Part of a small language model's weights: width 320, RMSNorm before each block.
Each number is 500 + 40 x the weight over its row's rms, rounded and kept within 0 to 999. Layers, rows and columns count from 0. Numbers have three digits each. The size before them is the row's rms in percent of the matrix's.

# down: layer 5 MLP down (transposed), 1280x320, rms 0.0898, rows 534-615, columns 80-159
# up: layer 5 MLP up, 1280x320, rms 0.0977, rows 535-615, columns 80-159
down534 096:493467541540551487530518573486520543534483464554544435504486524546446421461536492473543515484501454491478515480483490524526498413442466547489478501486479469499552525510545506528485519466488538482506463516443508483527514449492519460583534455
up535 111:530582483504511529523434496499492469486537480477523541505484554457520511513493488425479505507533487423542528506548547429467445524564487497612489474509506525535471557483607451477507513510520531478402505452528538501491563512555533386480521603
down535 098:531578562452482519565511559588504470486521450492498529502451466451507502543488491498485484509568404514472543440539471490503430475565481520559505518474515516550407544448458473489504489488453446517449469490514508519447481596455454532510489542
up536 099:554478515486454506473459450576456470517487471514512515568509489508549504512452490502485450505458476514488520470488521499505505520483520460474498557513482435517593472510488542549561470515475485469482533534526460431508499537439495434512502590
down536 101:508500491538501520594539538475477564477487477484445551457472467519469470494522452541448494593461508494526549474469519500536472458545494541420503580473570529540581501479535456530514441409403492466466509481468529513567518535451531544505526514
up537 085:534449362570535498583545536478456478542468503474514483550529496455499517536567466421473483491552472498467487528609536436463424557512489523469489463476511536504519504546539554565528593412434494555562430568475509522545524546571536500496478440
down537 102:504524547432522526497403432424462466510536520493395540519523485467490474430578522500439510455458457531463508537462530491503500504525491514518540564477488560503490549513449499490517520496521457554505524514498482537496506531484477483495516555
up538 107:537555458423490514475525468552463500523503509480488484529512533473493548465464485405501448447496551510531477439456500437490515483589491560528494451431500475414480528439572490524507531472477509472548472565494474473483457455483470399538496478
down538 108:538444473484523462469455484488542552548474473525492541507451514439519511504583525482506488537489519449482567500487474504434522536511507481468530538490465523408513459529482602490676553455463518500511504533517505545551477432505525529539495520
up539 103:532466475464560497527535517437465494404539528557488527514544499538538505531436511534445507500523555494494491499501488531506519485470506480499479570544534510596513547424478470490545515420436481512513507441538539547462528528615547505503585529
down539 110:531419519526542464483484524431513502474508438441502530481474538458516543419526491509504494484516568515549474472505569533566500573502465512466472496492531485472589534591507529506555439558548526532540459537462563439498503523532488499485519449
up540 090:520511443538568502533440494487522474496495514506475535529479454513462415478472457576436507516479479495518479525455564477576482488450472547515494507522546479536532496415501454529426481501444590457462528478550538481473496551506496589501496481
down540 104:575447511454527514509526470431524508543472485560557448504463408429499428510495482493481553491464512504492565506522431442557469464538456430479444527454486450496524457540415532503522510486476470548510474526539514486477498539520485505445552456
up541 088:496486493435479552584564514494449440465533509553438539459493534459554477589502526410510486519486489440528539552541565514520414468505441537525470505493463452517524487447420529538546429525463443498493437515458523438530497553480494474501530449
down541 098:551502511572504456437488483502555548522482470568530550463520531474554526479444490466503478532514467475484462521442486517413499486475496477456473463535462478433445524532552557521486517468474525553505591554532442461556501498502481463530554489
up542 107:533598451540494447538532467440484488475467472513535477524528439513585498526439516487505531529483538519475513450478484481486419525492557512482518483459456513488468517518403458477491557434487539503465459566512463490486507486498513530477501465
down542 113:509437505478496536489581517473488531457367546486490494525505422498574564468478539569508597438529526490508570381503536512554502505515453548535564468511447478470523485520470506460513522461554482490509446518525519452495526468467456514495475480
up543 110:490454519511455516529483471494510494464501526596572507500502530522521518541530549488481542476483538462556447562544471510535475482488514459446444482408511463511515469400500555485477526476473560512555468524515524484471504517443459423478496487
down543 101:501507526540471531559547570547587468545479493483532535560518516551507406528495493498519521492488548484518520465564503530609526543525559530546493495522572534444539469449492536455546472423560511523557483527551525541549477493475438506526532541
up544 087:505554487548569538451513492534483449534515521523515505586506544498505437473467516467583537527508559549505426491515568462520481522420504571528517434463488496501476499490544511460515523449545434515478510456644510448478544498493512429495484517
down544 093:429462542541524527535546529494471463488539483489436471483513540537530504523502535535582533491513508469469461507509508415450531477468513491483446516482483535513493515532499499525544472555480504509378480524507417520537456572444564518508478519
up545 100:443485506538525480493434493537493457488543516502493473457527533526543499405521465508533499539488499502527596442499537464484532458467513469579468613501513545525556536496484496493560431528479512500475412501490492512529461554484541506512409507
down545 094:399567507507448508487524475499494453544480503515484523542462586554601453452513490509532446503469575547490504498533488469493458509516488619460495499545558503531502526493479498566552515442485524407500490493455462461470506468547466531449418480
up546 100:478499492478489504501514526461422437505458495503480513487461473526498474451530545549524547536453469528559468437497547515495481389551530491490528469468459417513470548467547485513487516458496439491491477537473521437485483490435437450510440503
down546 095:511427470490491468496483489490457513513483424508484478457502497510471471415473484581494554430467542481469541552530562489582502447519454522486534462517485456463485460554484472468577473483530563492476547494521505519546505516549498556483483465
up547 084:509523535488476543598533475532526550506441486503548503527486392550531497445443561462457540477491436522527591466478568532468452445451489546446499573517526453487515512545505446567485490520536508555443476529438494543510476484463509553518493522
down547 092:468512527545541475518518497486451538529499475509481489526464485526514508465499481519517519530479510520475581514487489479515552467489548538486473508532542569475517540425507498505481492538548457551468493438547513455495536494544471510525499549
up548 111:448540505534527477572564522534485393484499441436516516529512506418476508473463526483486553511460516527517414498516551440476477499426483471508481449517537512592508513452459536501505455484508517479515528478502494507508484521511470592545582432
down548 107:533484535465504526526552504489506562534505565551552490515514516519528558478499537451466542490507555499479540496501500617462440442466539421483482519510544488506442489539477510501535598536521544529534437504495497524542501510484530493492534520
up549 107:549560449457518579493466552507488555503541548515557558486476510574455530496520501527508516544610454544484540528556494513504513577541419548533452525553512546504492469504500585497504507545482534473486525513548435525478550494461463541489605544
down549 095:578606532480484462571433467499456486492515456474484506531544437438576514481425552514448395470582418545470527532540532526576577568469562476445503489428543548561434465541516523495429493419581526467463501564498491516484551500545503474424487525
up550 105:485487543509484561459587514486543480567426534473487495469536482469440464520532470464477626519487535484437471521477582508453450467536463466528465533548451500442472503429493551531479494483523498515489489486448492436503550553467514491508456503
down550 085:486493519560548420572504540518506477447541538548555504488522468500533531500501452511527456512498541527458498491514458556485519415572510446522536566469451563536511473487546520514517513559527574527447473555534514474509531457479502492549490491
up551 108:442563536552476478474496511484452421512547504437500510499541495508501481515486453476466439466532488491531472476493534515426479538503468512509468485494548478489549474542484551517473548468574507496502555448465520435429504517454559487544460530
down551 110:480474558475384510539462520471455449535453563475423535553542517512472504498472574477571496563442467504435523485542470534489438486566479486568527497491579591498429456523501446483483509495511540491494548573498477426525450532544490437542444527
up552 097:528491493530430480580559536531462546489435499493470515503516423520455467575497568517471456515528540455470514438556463467441503482531494529468504464516503522554526488472549526488475545485494495510503471499473517496567491523556494577382498432
down552 102:530500517501530427550523476455422535521524475570469576473494537479511460541490411466503474405534499451516478524411582520484500599497465498532522546529519555462513469458549413503534543486516483495519481492504482513474517468581473459525513488
up553 112:502463488546530451485557549499571521442489494543508495501483530519467486517491461503503447514512497524524532492442472439493490584508523528510508546488482424448548489496465529520541434511528516565509498478461549603531450529442475463451577425
down553 109:423486475458511458491558535489452470484468509544591475451482448448569499463503438484472489491524511489469523518498478439551526520504540491482482525439562486538538416491436511536544547520471486481541544455504571503476480475500495487513451474
up554 095:560455425504507510515505492470476463478497453480570479553464506480504497469488467516442479503530545509485500433476498508480514536516499481489449551565478507574421535439492495574470445454493527528546553531452506448382482501507438537467486540
down554 095:494465584487501464477538542524462412483485488475538483516506477512536519485485484490509501499479438503498555444540460514482503493485495565557472476524519389505511558495568536465523522451543545516513504568415470488425456453475510440417486460
up555 100:483589546474487476516465436568511493508512510503521517479481513620487556515476466505509563559459520456511542447491526402416454495542510486517546558474564487513507477472564544488506540482474542415529449520540489528526470518547402519514495530
down555 104:489568501498564451556547494521560517489542507564519572447530425546449506489499476493499492498489431528525530478513473569525463503519493414586559410529544522538500472524518521444495537475497477511530570469547477518509571513469463582538530499
up556 100:528516533485465553453473541501494510474558518514502492517395522402559507526450485596501435551479521529479521541506433476503521499490517494552478548475551523513509521509583500483447479485476492445466430512529560509545514436499541462452536464
down556 097:511488504493534501568538499534412525494464444525503518500533561477482514527463517488501430579493472440496512409485510488541490530572612539493450554455541546482415519505475491471437464471486559469462517471491465536507581516577488416501544510
up557 096:560548500564490543439473533494500485450548527459541493565512583480567525504491492464452545514478491494541529529595496415421469537523559495520520459462443508515489433515472505516532451573524548450489543444459508479501496541541441563545493510
down557 096:499456523562510463524477525557453440551492482438564511465556486526462501525561490520531450494501534490468508538575517498451500512578473501443482512528426451466517500476487531460496500542562505541434499494533474423539491460523460526503500497
up558 110:607471450535492509452487460517444547528402482522507466524510540526528502576473527463541524520541504477434531448465540493496454474533579569512481449497485507499504546523513516478614498524535538453491511483511480476475466494511474486498488541
down558 099:502453501456500494471491528524584492475459492527526459555474491490473557464526489496587586603466595550516528492542440446544530535427507502481491543494513484520528514474526539527456579517480489410484489416543451504544476478510491533520516440
up559 104:511472536472485523502503543507507451539541467450478513552415488479486533502452482523542504628544499549463508441468576612522376448470558517477530492567515444587546497471478454506543494515504519577503461504556516495536526536471483422564522509
down559 095:615538580495430539492455506547500475525484515494491517482423486498521500411519532477598514450467492474580485470571562491586510548533495519476514486518503527511553543504521504483555419528503478511448517489487498500509526518468616456516529478
up560 080:506524539482547523486424481445476606561441454479498567536496487506457483519452514531460487508497544480502468489496510559446513538525536557546505497479479523502509448536507474475560456482510510477487496491563516523521468452385466509463537483
down560 087:440481467510463472548535522514490480472483499527467408515489477500486546445540516471518485519449548526489533575520490473447471551557475448463512497462531519464503587448491497526398487518472494559464513544450440543546486552672498524512520528
up561 115:441551499470531493503535512501547477542459567506468537494440538446480512614457442487473502453543539451535545416586493441515478515546512504580469438523460524503413552436473460551481495480499496421532474483523471418446519513552599468450408520
down561 094:480528546459424520571603525464541456503521563493491496625509540522441441500497507508496431474488498458426571510516517452477495503536431428527440429478540549534440572451565503545488468498570544503501533472540445420489543529561529498538452484
up562 090:470457475542526467486471525550480504404529477518465552547555492509492495573489517530513520587519504511485543435511575520434518522554486438509471596499430445453550552432484459489527517518460443533457506496496471508573508448494510502436495514
down562 100:426467458469474467524516514422505513505530431514533467490564528597523464490577497503575524516493529477490566501478533477456521480473455461520476509471459475453496498426547551529514472525488584541518479495543487459444532556481512456511490486
up563 097:448552510479486513453529544523478477526561504463489502524499480547455564469356476489514493556535402463494477563495563569429592499416498510425514447545490473495551498481351460545535463477490541490537513516576447490524523552507518457447534453
down563 097:502508510478495503488618500469544543533485465410477459526457473568512518509536515536546475514507422487479544513488494520575526521470436519492488554475471478452554495555523555558475438535508464543484538541549516594500501491501544502423509475
up564 093:589502538540456457432523555544464437498630570576567532471528522502485540576492552590534552508470436494523521501434548528427500463477548500568505506460572474490510411493554517507571513530504437482465410555507538506530447521462472459499520415
down564 093:522514467440458435489517494545484563560496523480518456512479470566461457528511504513545472474508512456481517511458468487530547522557492516506503496467467562503499530499482494539525533515524499512474547528484606499462497512540424518531503487
up565 100:488455466457485473501444505573492524540550548441495484515513483547525482525435421535507460545527491545497553452497507473519514544516533483559538538486518517514539498436429488438452553468437515407497495499458432539510475409499492430463521512
down565 093:471472475500473511549524459471537512430523559435551547550470504501468529545500490377479483578550427529509517613436544506462477526535383445463545538414484527541550421482530481521553509538470522481462436521562420473461495473480501531508489532
up566 099:502516493471493508514514488501471420544448613481471501498547462516606533479362467560490463490484504488508471565497523483439529503506493485458468521534494491524570512478454449505529573495503603534487456500550483537544429535487512530472557515
down566 091:541542516468517495500518447508510542521472434499494461551470475459509519476482510486476448509477495551532507505493486496499559496469512491476502447524539557503500449423487480449560469495518513500486486521461444503482461488468521488517540444
up567 109:474463412564442487473448464483434513508501572490549492520582507524629536563564459470459545485484501504537488539498421577553496526601544488523436532472537444528534517528497481501472512543450504452532482549502513484491535549484506481504499607
down567 099:432484438515468502488420558506469459489511465553544491448492555478542496536477516481516563549458517472563462444507549539530526482496494512538474490515453538498544525548595486424518569505513532517450484467459482477515445439530461502500502534
up568 099:490494485546484540511464538565503440484503492515523504539546493597460559451572476477489569564502542486556482463485551455519494499462550615504474455540501531477496571542499485458477503467477442551490574541451474473483449560495532546505485498
down568 085:452502530498488482479447457452549483535486465512512455525499532509446458517449510501464556489489444505505479481517451528409515482494476525500569437502460530527565574534537489431411459440409515482486465492504521466526442488494428485461513549
up569 093:507499596487483572460483530474474473436498518549535517559482523503507496497475554477533521521489461583521479426455573477530490587486504493469488388522540482528512531518507420492450457487455539454481547491469523473478480515470504517525477561
down569 098:485476506534517439571541478477511509472519517488495504501503459538485458507440514469462524573452509521458491470528505495512496558548538486512491466546537411531493539456547482468527537465513545458446471429563472483554459469428528455430512490
up570 102:555487508479526591477528487421473513507531486529468484519561508462532560517541505520547512579549576442559497460567455527473441504552472519500446598463518457428518483472455551538533484543489527534551513621490489512476425485499522510547580529
down570 099:488496536497580444552469455536541452539481543472440553497493557506514468425455495486479533523537542517491389514558403521517474470492514490505464554498506418418527496502494489560471436490517558583451543454530547491411515488510485462520493507
up571 112:453459559495495391526469435541470528533486499463484492492508505443498515503499505516513543502471472531473458468543460422501539532530526547554464470553512437526554490428456474652509504528516491519463398481541531352517469478478510445480525469
down571 113:516482538515537480508534500566482476422482489392521493469439413537460454461512493485475491469512536386471557489347512471477449497500551518440458439494493579478470431472508483506493488551488479514479467488559539472508498478500478477501523503
up572 088:497509478505420463448458551477491486492499533559507524508506478535535456482551413508453483515500480458414582440444465461464481567494517509533516467582517436539563489434460480514487460498488521502481484476463548476449464498492530563537474484
down572 090:500500470476471552501472536508478367501503497557528471515568539532548509453520504509448491521505495424575544511556468525513464456414429597536500529440537518514485492424464474517508451530567495533503460467460486430549470499514522507476471450
up573 096:513554542486454517472468465494459526477477535461478535518533529495597509465542484556506546621502549465397612488539496559480462421551482475487465486538537529534465559474551476496529482513485534508482532536505490487502491464482461547477510453
down573 097:498512488559480496454399484463500541487537494412497501490537433545543480487514490520507447575463494436474526500474372443522537568559542522464413446531490527430524532486528450510596463480517523562528539549458579583499526498488526504519564472
up574 099:498513461466432527488501535523470531540527467504491505519512445440426489456520494505396548468480516511517554498406503532519479503564532482527524475486547455472407504497499454506530506525393503515515468523496481498384506486479442474448527494
down574 093:570439514482465546506532461460454519540472443528530534526480553481564480497550472476593511460484473487474593491526491500495605521451519487493526514501501571481542515484467538417470539467508478491522509561467538533575479466489529509546551457
up575 100:487548456449486448501468482540521518528494548455468465519466455529494513561526516509521485518462517528539554522463468527568486478457471430505506508552501457509509525456460474536524516534426485412526526513538498469557475461485495581504564452
down575 099:537514513438505505540438496476531515531531518529481542553463495489540473481476491420445377548391423520496546458539521555467472504487494430415492510453533454497495515521551529441486424451502483488520551467432411475551529565473572555490559477
up576 096:506537522561563535420567538538574417518527515500525546563457574510502518554520434466607526559473549522557511499440499534477483475532555491489525512529350523485508493476579434499399523457502515482546487520491474518523562540513532519501510466
down576 095:469466514458524580497496526459442510457491480525532450468513503510487556521521517438565564539506519532468510465454455513514491491498493528473468505493443520509564502530495468558486505567491586455492472497507482503566521537440522469508496452
up577 108:489427498549425512464538473503451522510501474453508469490501508583512467523502532479552568460489472488474504472483497504552486506459501518505544466450454448514477525535488510523540481438518591475476516490483501550474535546501484464520489495
down577 094:545428484512478525485499471495567540473433504436469479482462445495531482550472487489528503517469520572462430560426511480522501496453516515494498424475490561482512554435523501519611511500485544474482469414489564469495509463452465564542453524
up578 101:526557508518493500519489520465531561442479541504517448465472491434542498517446482537477534557539507479553440483433479502578533527452460476542493557461511464575575447557502484473454468502506461546518496507455452437448470465512378494494544520
down578 105:522513524491477450566467475505521539509490433552512399569476520535540485519521487516519547483486464509518503444498539509452528553431447458518547488522472484611556487476470555560453504503513478530554458578518434408538535513503498469450538507
up579 105:505483441480504568440534463438466490550477552480439539561508482482487512504518547495595472575516482471574515528474505462475514520517506508515497478518528462560544526456488453506554593541459532528458625478437535550546492546481506480596463579
down579 110:493533508483505440603525551520560466489501540486448536456516461555460507516500588547500406467489486524533481443441424525531452506509488506550488499510434569471425498554459542479479497493522466514524477538574459624528510454573513459558470601
up580 105:448512529522539507482541465445479527524540508430428518489495519546488490566497576522503492495488529528509492432511496519447489471477501546507488447465543563437588490452556591441500554462534452441476576497528469498530455508526441424510513542
down580 102:552495542540503475531480497519454490569523459460455524478523446498482546549500486535483492477477443513496473423534445517487466498489513510547486514528576521503527521509489481482499480476540480511547545515500514522540482548497556523484492502
up581 109:456600540570497486437510550502504509494497577553569477517479493451489476506483494421483524523431492478521477459517507475555529440477485462516516592496468510500487528447512476559463477459494549461546503544477523497465481511505500499445532523
down581 096:473534556503492474449507589467570438427454481516454487547488567517542489542545588522521517565530529486525487547509487467529498538517476543556479545477492498547480520578484603506520475565503543433396491528470520513523460502466440481471505482
up582 103:487498461483447566577569478472506513498436463456454455429482491588464515553561477486562522525473484526497469520492522440523526503500466447514515518497449479625565534513579532489520499407428504449492491468466500532603515501556532495513445575
down582 105:587477473524527447534522500485493450536417502448492451511539482604500533535464526427423482510551493561491512545474495505416556543470482539495476418491500541496446542489464503478561552523527458505471453501488579523469478487454509512535486495
up583 089:459520466507487507505471527509499472476456514556529516431504487402494413570496558470540491435548452407540455508430518453478521534473540469462519488564505442452501462532518489551439486559508547478459481522525562506474506464458549498525486559
down583 085:460504507489533461502543505530569523533533463462501566547465482463484515518561479490526483543522515517441492495562529486458579490531526495510471481454498500533528506447556524484504540453524500559513536512527448515481515467501474497488454487
up584 100:511490473490502454452448585495528447502499531448542539534525521501465512530475554398493526511553517522541570478494429569456549515512542506483541556563457479476508492469455473467435487513433523490503488448422526512578414443465514539504481584
down584 097:499481447530503561478435545452451526481469479511564492547484477469488545491462517508530490522451563490464537458495473498493521559451530478462514527499502508424512504528492530513462551487520512508502526511508493469535493439484438437526509549
up585 103:501494448596492537449487516480488451503432518471482448487519430517492528433520424499531445471516512551553526524516430487474509569478502510544527459583359469465509491474519493476467484517505480540441471484481507454581482445461502529571488562
down585 103:514451495546499543472502553464561453557445549516430511481510467584396534488468498537533426541508495556508522510523499612518510526439503491448619528517491505520534482520505490498457515479522477511440540459497581515491445507486532488480419535
up586 095:482424489492502541520489580521437527520473430473501500557461427491529548431506536499511615539589488447479525454506508500470527447443484419519515463511544481542545491461542496465499488588522488472443499505511477462539527453424553543513476492
down586 100:460491459484535563499475540500524599491525442522543491482401515543596505444467506562504509468507474493510474487508447474521523502514545511515508522459499521419548469496468506460534523529499551461466503485436472503450467468459509475535523501
up587 101:478438489476484528505527527409492490551555518492499487465521437472496461556480470560543526478460556559477502531471572482464437434521449527503487459449449418462525583465493479524535511458471478455492551536519488571536536557514524510532497439
down587 102:516486543496499470470460535474465578473504501521486474497497594513491509500542533537478493485514463493524550543497429435498501484505502552429426561508567470518479531515495469473466485590504527533569508465463493430500452540514524503492476483
up588 088:499547460547510564517526551495435484487481515585552467489484490504552477451436431437574519533476447489504517517469505597471525505458567470555499530548414521394480463545517538459492499475550485488494543483550461445485556451506493468509491480
down588 098:496485514445503503518507448488410558533547488537515464425532509512492529481448511522476478554443539538482578446472474501481494530483557436480546467460475519434448542467499464540575519582485537536526491439529487492509526528399569554484468508
up589 096:478565474480480545434556488475428533513513496458506502485553515501506578496462518502467590488556506505542544534557545461466528495459520527458519469490482546426449458484473487488479490473498511479466531465495481548513544545587482503514527529
down589 102:475547509465445511548484546566464512538404493438548492571518512526524500497486577451531485518534558493449475497449486412463563549521541475452555428509427506506563460487531379480527487440485479467516525473462465470468569462482519483508534468
up590 116:396514443550508579485575548520503519522502471493547532459463517592487522618541555469575473516531537498452458542434548526468507542510465468521553545492467475540617518505494426509507545579515571478498552602495534432475502465505516494491487471
down590 110:487420513493541529509462493500621574495513441510509513600514435544527506522504475495430485429463462503495483549466488445508500562496532487479463516500520422589516400436586504534548539450466536580523537502529495497522582543547433516547535417
up591 107:507475428578536490517474603463507548459533595485537486487522504470513521444486452462507550528530552477451526539516491603567545575478453537513449474486513474454483519559517467417621529487428504500508443556478570535491473510496504482494527536
down591 098:512504492517514481564517552457516495419499505446471511521478491483529485455482444538478499449509467492519501519559514557485540518477531492496545498500501478452550459512519472453507491435487529431503531483465487514457490471528478397440492453
up592 105:539482414613549461459492505571454518527470432454487486472541516499444533471552489509513502493492492528455437512456513485520495460511527552495497527516548513533451528492452419502485434587489523468497580511512537573522483444493496527576520509
down592 108:529521447534581534455553459493479452542434501463443519505492502536431501494439501471515462475558485535372554494551471492499548461446544542523519479514507544503475488567466464535443490462532452468460516468506497518450468438484511485483443541
up593 113:477476444513491493488532508478429449547505480450587518478489519484532430523503531493551484507518554547486394520506415469487517542482517439504477433488486461543569506490556518540494509550501523473477506518519471548509520498490472448607489492
down593 106:541548483503598460480532592488522533526485483510519427469569491447505510452511466511431497516484484515497425520488479461447498545487514498512448472469488505522550508555479547471511551563479556403490513464436531559514451551539520444524559432
up594 091:490496535485460547518472461540491459518476491485530484533517523492501428500493447447519478566497511518482496502546537551524436533446516562466518547486452491477522515506502508476479496491502509509455451538525462508546473525429501546541437460
down594 098:459522474502456520474530484461432539544468557472529508532575397523450448535553478497502513540488467546388491457553518529495428524466557458487522451518491486522440452490496533525500457491493476483494519516523492522518448535470502515450520451
up595 107:501545553460509487573538519486471561435523396549653445525444479526572445485479484505487462478471581521468537537480487396453496497495487466506471445557497492500544443468499490488557483485490501437471491538463503494518460470473469518531599467
down595 095:516481483539562480457541577535540488514483472543487513523573512524524533423515516592467534489505554504466485501522488565446538522522466575490488374551511503484503522540490468436487481486486554536494507542555497471470492486600463429458543499
up596 094:444495452516491536497509540582473495473530466521532482418498525472488507517589491431534526498523431475507493538532512474532567436488432520544512541507490497438497508493488465539426409447487497468475488479507491471467515515531525468505464489
down596 093:497549530497533493420488508604569524483486529476526470503508459475503496446491486534475534468505505555482512520462536519429488480480489542449502555535427573441425535443460551544485460431533415500500526529519498581533582468517571469541570504
up597 107:543495514502499503568491454566494495480552503481446496488521488535495484532587588509560538539524532520467487500513545501542542590538546459490496528531532523578511487448504495503573499480530429440501428456581483492489494521409542487551483508
down597 109:577508534414498488466574447523499470487497498596493477446460525489578494456593531466457514443466490462473555470555479482471534487561504485543472474538461582494585500449509529486530528502472504475548456482476508530454499572494510582470491571
up598 090:479490450508492458465536451498484523466559568524554539450501543521521460529425548472431504493496488507531468439461528524490494543536449491454509447527529587558420489474504500540425487522492572503514495484523621434403531537451504408474453567
down598 081:480435494487477486496456455594525553521476486484590465437503563520546501444522561443501553553415484569514447467489505555526530490475538516480514532479503529511483398523463453466423511499552524507439468447514450469521489537470480437475482458
up599 112:440535499446486498439519486523505552470482488524535478530488516563488540572530512453497510501569457530548474448540444436488530532477464512551480538572477464476524411520521460463563411509538538482459513533495523484552506541505492448448476517
down599 106:513473531474486523507502523503544450512487540501539501481482449488524560498503532516502553493482484463436558518450504468507493424547530442500488496486552493522557458495474459538475494477428511492475495503515478517495429483514497460454516510
up600 092:549470464517480488488474553554460494493592506446500472570536525500404484512501526513497509559548461492470467560489470484413509450469479524548419497431509489484464488497548465486415502456536469462401457404474493541567497544514559572451469517
down600 101:510592570483464490588515517585493553525458477503496513474437492495512449515477505492568524464597527485519498565515540533518431491502466501554510496516497488509429580554477479462423470537551512468546522526503474511561469479463507451514532530
up601 097:432452517477451533460425523535480525503534488487504528502498469522445498489549487485544439500511427502394487498479545484546536503568518446567567510492435513445546510481586555481480515511483551489509466463506511495547447464518530476517480504
down601 103:491477573489477486520422483584461488541509513515459518479524528514515443521507520513527452494568517441417553520544489512561490500511502478461446438500488436401501525570459462486503464487459478488474542512457511543461439478551506430522459509
up602 103:554437590456409569500529535520446530496511497448516495452491479466469497521515452467459591472553444501518493529505444525523426473497558403518546431406516501503519491533533540471538518496483495519468456485571499523514461518426540468505490514
down602 100:530474522430458482476496544473427484497580491535544501543475474491509476588497423550509521476459420476431514463449499491456465433490470513504543525506467517528512451539570586548491517419448474554554494539522543467522502483557444533491546511
up603 098:515496468523493541536544485500570528512483546398576492535463575462489550488472530507525551538498539461586544471501516474525518529493493454556541548435508460530494529468440486523501498494510482482444438543451442464577525489507550505470440529
down603 102:478491510482507500536540519467466565448472487452502480483515488458471465511573514519470468516427523534481526453523475429477451513484447511527504565484510468532573466467462548545486511521477452538534399536502529517523518485493462487500506508
up604 101:498418441548505513479523549509518496563542476473479500424540536505512515495504506484496497510572552514565412504518555471474501570482501537594516576542490481513562472568446535535526516490439500468461464574512582493543513549501496488534488445
down604 097:506432443461526467530515496460487479460451503444522488500436467462487538493495526486497534465444472527418560494466469514540521527531579554505496533455481426445484416524493476471496518525498487499521461564551445542524506445526473506493493487
up605 095:478548485466495462528437566541420584419473477483529516440513511513467511564476564516562465536498504498506456568510528527525494510438508490488397433490486525512525534499551452552502545506540481454499437535488494426436508539491501480509457540
down605 103:561538543467579471511414473484484571453553543521482492545472499487515519584472544523460509543544486431493446504533480480579483552486482487459447503472479434515434589531524548480494506442481501484503483536532486466486502538493498517572499473
up606 099:434504507575481458484389506512404484513522456455514514487528459506495460552520500495528433578553489511527469514578515494570496540542491497550539487500540516553504463487459458479501438522421572464486481469547550396468573583523437530480518507
down606 101:527413502485463484460523476514464496501474427477586493512521471528518445494521510571472517479505503508533503532625532423531427598555518540453523565461509452541471463489526530520565538533562503503488518469569424404463535526524523492468455477
up607 104:486511514571507495539480498491519451434499464513455516521462505563512513503611468450461542527541508529551553483535464549613493475498511448433541518480510529481461559455509498478551544458484518549537517475434512483509489533448480452562443547
down607 103:534458512520498447497493436470509498538514501471551505488544406502456378552525501481494491541567441473444577483474537616571476468526527427479532462475465526575433503458490500494552476520489496564551522472494493546563608523594471502440498501
up608 105:500490408506468579515525511550382437542507540468453529520540551501495568476446457552512544494519484508495528449536566442475509536525404564507512523499470497511536503526472540555510503536449488501530458549554537547532466538533526492463394491
down608 106:477505555507456519505506479544461489471492479488526489544526450434428514465537562461522519504533493546430527451519494428524445525542527493508487507513524502596562520453428531538575438562504494541462510542561350521567518526397517476518467432
up609 101:513478488489497493459483514488442464553539479471519555488498475556500549489618496514508486595429503552505414505556462464486523561484494497462582576509477476449495537476441537475499563430558535488453414550467527475543502535571552546524435507
down609 106:581540493475519507479500503535510427487431488488486465462550517479465429543482508496495457519432544501480485506539436482596542493517484454503375449525439459464459511528465490541500503494533544482487545521518463504498448479423526480510550511
up610 110:502536476509410546471483541496444513534524495504603479443522459541499527526436501519496501561515472407488521441526467468489451607499455442508491511516529484508477451457477567514544521555527494494515447502469432470602420521534477525555430523
down610 116:544569503502511459525424538490510534513548487531565520502473500510483487401554510503565547491540576455463518503481506509440482539484493476529560465507558495525479511459474489458508486521552557480490488503450486497521576458512458440477459414
up611 101:414530505479503448497481562555471512505562446464536527501496551510483514516525442442498550466549494461568570555537536469486409540512476508484469468482490577447509511489513511522552509474465545533473478509506513504488596521488446545507530471
down611 108:522421523486531483466435529528535450521534478475520525500600513450446523534530554524511484438572483480507502580499465501471589480485505468525453460458532552361467537503478545472474427505488453449566475505568453587479444492523493477493469586
up612 112:483429490481491492441529597542535518450556515448567482510497459510510468466488463542470546516530570498512506476534467595473499485534516450486508539469459521497532476564472488565535408445500567499448524454479461477428459539527505491532543465
down612 107:511404398544499480459503519432550475522541461475455500587479437447469506504463486497525559550489501529499531503490472506518427405447536529461534536482462520456551446539434555519539539530486488584473469452501554440500521493564489484440514508
up613 107:454460489521474483495503526551501511548492535505471518576561471552553523472472563494529500551515562552541524490468485449522447514508562489477493502521461469534605521528459511457538511535464486490485481517494521554473425467370629438512472551
down613 099:484503497540465498445458503471440449592542447526439519578438543564459502455465549454571565497504489561476477527566486465502503464450482476493458491525550513548510456491507460440540537431537530480520574544525466512476484493522505486510540466
up614 109:511522462435538445472506450516451448442454509524524551530481576458470514423497542491538503535490456475553486472475486467515519528600529547525493456435469540456554487511607458517443478449505544437423470440494593461501521495489536514471512494
down614 104:480414437512512467428572482473570519491454504532478411515459464507470515488444538510492536456483471534519505499551501506480482468535491519514505492541528490538464510537518508467519475494555484562467465483491483489470488477478558522444511468
up615 102:488484527446416532477519521542468507523473484488493412474533466523459497583404481535487577533527565445480478504491516492440429560519506543559474449528481460559436468455518412473571456510397546470503477505419506474511493493578451498454473497
down615 094:457411471462521516493438546591452543498529496510482464554441492513427524468472532498533493423497465467495490434525477474535495458461572530525450535522552473456547536519463453398518492481533557510524516514468490460478456476469505485488448523